config.yaml
n_layer: 14
norm_place: "pre"
norm_eps: 1e-06
qk_norm: true
init: "trunc"
init_std_qkv: 0.0499
init_std_up: 0.0499
init_std_down: 0.00472
lr_head: 0.00741
Each number is 128 + 24 x the weight over its row's rms, rounded and kept within 0 to 255. Layers, rows and columns count from 0. Numbers have three digits each. The size before them is the row's rms in percent of the matrix's.

# layer 4 MLP down (transposed), 640x160, rms 0.0904, rows 129-170, columns 64-95
131:101086157122149135113117120121109133140107116140063104107125133114139134136160140129125156158154
107:106104140108098109134135099117136144143108103183175134137100108150142128165108147107128146149145
115:135109130130144040126124131129168126168111075132106171122145121170118148080135117139139157166160
117:108102131154111137145116082154093105137154147133106163124129130124109162122140069132154147123182
119:165098131100122130158170096106117149144133089091100125129111148097143157109122112145122136107115
059:142136125096118136150127107144153077167094113114127137151061168143107113167090127133103134105119
090:123148135154125139117128098121168084148153141102118156139159153155169171147154092125124152122125
077:084128102094109111142154121129140154115116125113133104157138153112137134130117117107119118165115
080:127121106146144138125155106115171146113127076113112157123138129119144171092143169091159127102110
026:103161131121158091147112140148112102138106120166117142089120188133155107152105097114093169103161
112:096142149087068125130131102134142093154155136123138105133145127102138141137144105148193142110135
089:170120169147129152132086119115154113145129146124155115137141094107136130153108170087145141098138
129:124120088148127124112163091118115163121164146103135122082108147092150112140127148108115087101111
135:138115128160150126089138072126155116144097175137104134092103088147120112137101084129131105124082
051:190132136120091137059114149144127111109133139098128127091129172149121143126092159150148151090145
093:125148156122115103157118132079117132139119122107172123121105160122135141159104119138146142136112
105:140124116160132135122099125116102116131123143108150109098110128174118167134142140119180091141149
093:102170113107127156095126083153112147190102146142150142142172148173172128135120100165132170129128
076:116077138136112113153106193138105130133114123114137144100141095113163135103168137154137175126135
098:122122133204157144119106117133117082167110146100093131087122133151126127076121098095118144190102
111:152131086127168100136149158119148118134088142138145146140112135079115125117127156135160110125121
106:139148160131099155120147166101127117094146131101092135095130119128151154126102163126074109110138
107:128142146103127110107140130102157138163112122112097154112154158136134098152109133102129142119103
080:136115147127138154120137130155105127143068115151156110114065140133094099141122110128156107094082
119:137154101175112101145104091099158138155142092158166123159095138112109137121131109134095141178171
108:102124129147164116130137140114148120114094128085112124136135107130105136142150107095110144157101
106:152148110077152145111148145131117156102132139139133167137123128117067123142155139125122112112142
069:155115168151135148153149153148152120125120115186173126121151109111129134118129126154145129135065
072:120128101161140142135122132145125132143149134120071185126131125105123176122144166121111095138175
103:142123134079129079108135136091141133141125132134142124164187134157093111126128138113079116139125
111:165177122156141127144142147168102117124174091109150152099132101110109175111072102114138159097095
101:108171141149119138162118085106099154137120132098140113146110141093116147101125156077128145158133
116:138122121137073112109107106153140108119117093150162093095115151131144138095136091142164153124133
102:103126169156142120163144143065132140127136116124112100142124151088117187131103128151101146123134
122:173136137120101114165148234093115136112090150147151108101159067111113124135136129142059144119135
098:118145114126145121147161159115118098136124144132137121134152166097141133116128184135133132126154
094:100152163158215092121129111088117080105160124154145131140097131157125137114099096153144084123141
121:181166095148099110123101120169112084109147088115143071124126112119150112130136131153095126118140
112:135134117141099152163157105109110128129097144092213127155136156119170117146145125156114135135142
097:161105132093143157139103169134124101101143136159125161136180124109124136098146123174098157098145
108:112140123140099136108103139102137151137099138128105112147133116153132104126138188123141133152170
093:157127127146121120109146138151191112157111063082098105168139164113132143127099167119109121121129
# layer 4 MLP up, 640x160, rms 0.187, rows 130-170, columns 64-95
109:129154121103113118102141095124112169130133134111110131117186128151148100176127157131131128128147
118:111142199125118114124098131146109132129093119113082118204147145092170148143159113178121121139097
125:081158141098130094155124109136128112153137151117126135161155140147127104050148116091096112130117
113:115148132095150139114147126193158138054133152133113118087125113156103096116077106133172161150133
054:142160129087139112104124097103138142117082122127117096130133173105156153081140136127112130130147
092:146113127118096140102118142136117095157168139171113146098173074080133157130122158175123116138136
070:111122120114066123114152131118139126139130131111136143105147078093115124115157134141092158156164
080:168152121133105115154139167094111156133095147130123161098131110148146121131123114160135159127130
029:110130144075116140139101090110098081147131130146128136142145116139161149083150138134137126133166
109:136134141140121130127090157117160104175103115156133163126154127114134112129150129140101110131134
092:087111139121115120111116147140120094133128123109113142126155150151156085128118132090127117138133
117:132103092200138142115102133122087109127120131112166062134156128115164077117119141096162097117166
120:126167160126125085148127144137137143122119112136090080124131174114083121098114133114087104104155
050:146147124080144123107107122124164153120122160148114090095153159095105147098134092136171106091135
105:120124134121137121102154116137120100165128116195140138119125077131124115100113128150150153109128
108:169121107143109114088147112125120125135111110145136131138120168110166146104139110135114074139124
095:154114157112147093140138111125121159146126106100171115104164123125165106152087127113130111092139
077:132122134132144109122120108128138111111132135158117095118130113136175142140142125092147152122101
105:160112131133088136115125127121118149147132088151086129165119097135093135159140112133134118136111
108:106134111092151120115084151124136131124122136112162124112125110131157129120148126130156176127124
097:127165172088115160142103135097135120155155111140102089158146145135135140131096142109115139128149
110:125088150122136091118144140142074112144108117124115134118125163163120110129128106100134098157151
086:094133124110132097088080066113162123126125092100115118115159121101142153115141101124111126101151
134:138115127155090112128176101115094147110082104113142111162140122141098126108094129099149140148117
104:098153095153145098126139141141130103139136127156137162127155113147113099121144123146098115111151
105:120106106144144112090125100140137118129129109160110110080137175183140146112087110127114142120096
072:145128140154128172137164120131096104140136111144143092144125146141130156152105178151114112158135
074:067140138124107129084146120098105147108108148115103103112128117100141142114135158120101101117151
102:140135108144155140147140117173166084141111098140155145070130114095146146092114110115126122080130
115:122087121134156089133114080132145165087117112151125173137134061125148108120156136139140113152148
106:167120144150110132093132145109102148146151132113122103130139142139099103117115130140141163155125
121:117165156189123140095158155065126126134140104128122143151104156198126133132099143125100129075178
107:138130133139170074139116142122143147086150148134121104117139158158082112117121154127126157095099
130:140095137084154148126123070114149124137096124170160170129096167138119103119152111157114129134085
101:105114172109151094158125109105132120138153162167120117137141089141195136120126148109110129134080
095:117150128156112103142118146137128147165096129112132133128133115127152082128126137087153113127114
114:154160111135156131173117168167122158065166115088074153120152087126127161117119124137130137116149
112:106108125136145132102137124114130110115113110098149140150153132176153118076130156145132133111068
109:099164153108096174184124143114157161123134129093088091130136112161119126151137155098113126137142
103:157133131105159090173162101127132139118104140121182129124154107142157100085124145114135134081153
097:123078168164129084128132141156114161114113154082115175131120145102099135119149114116124181125144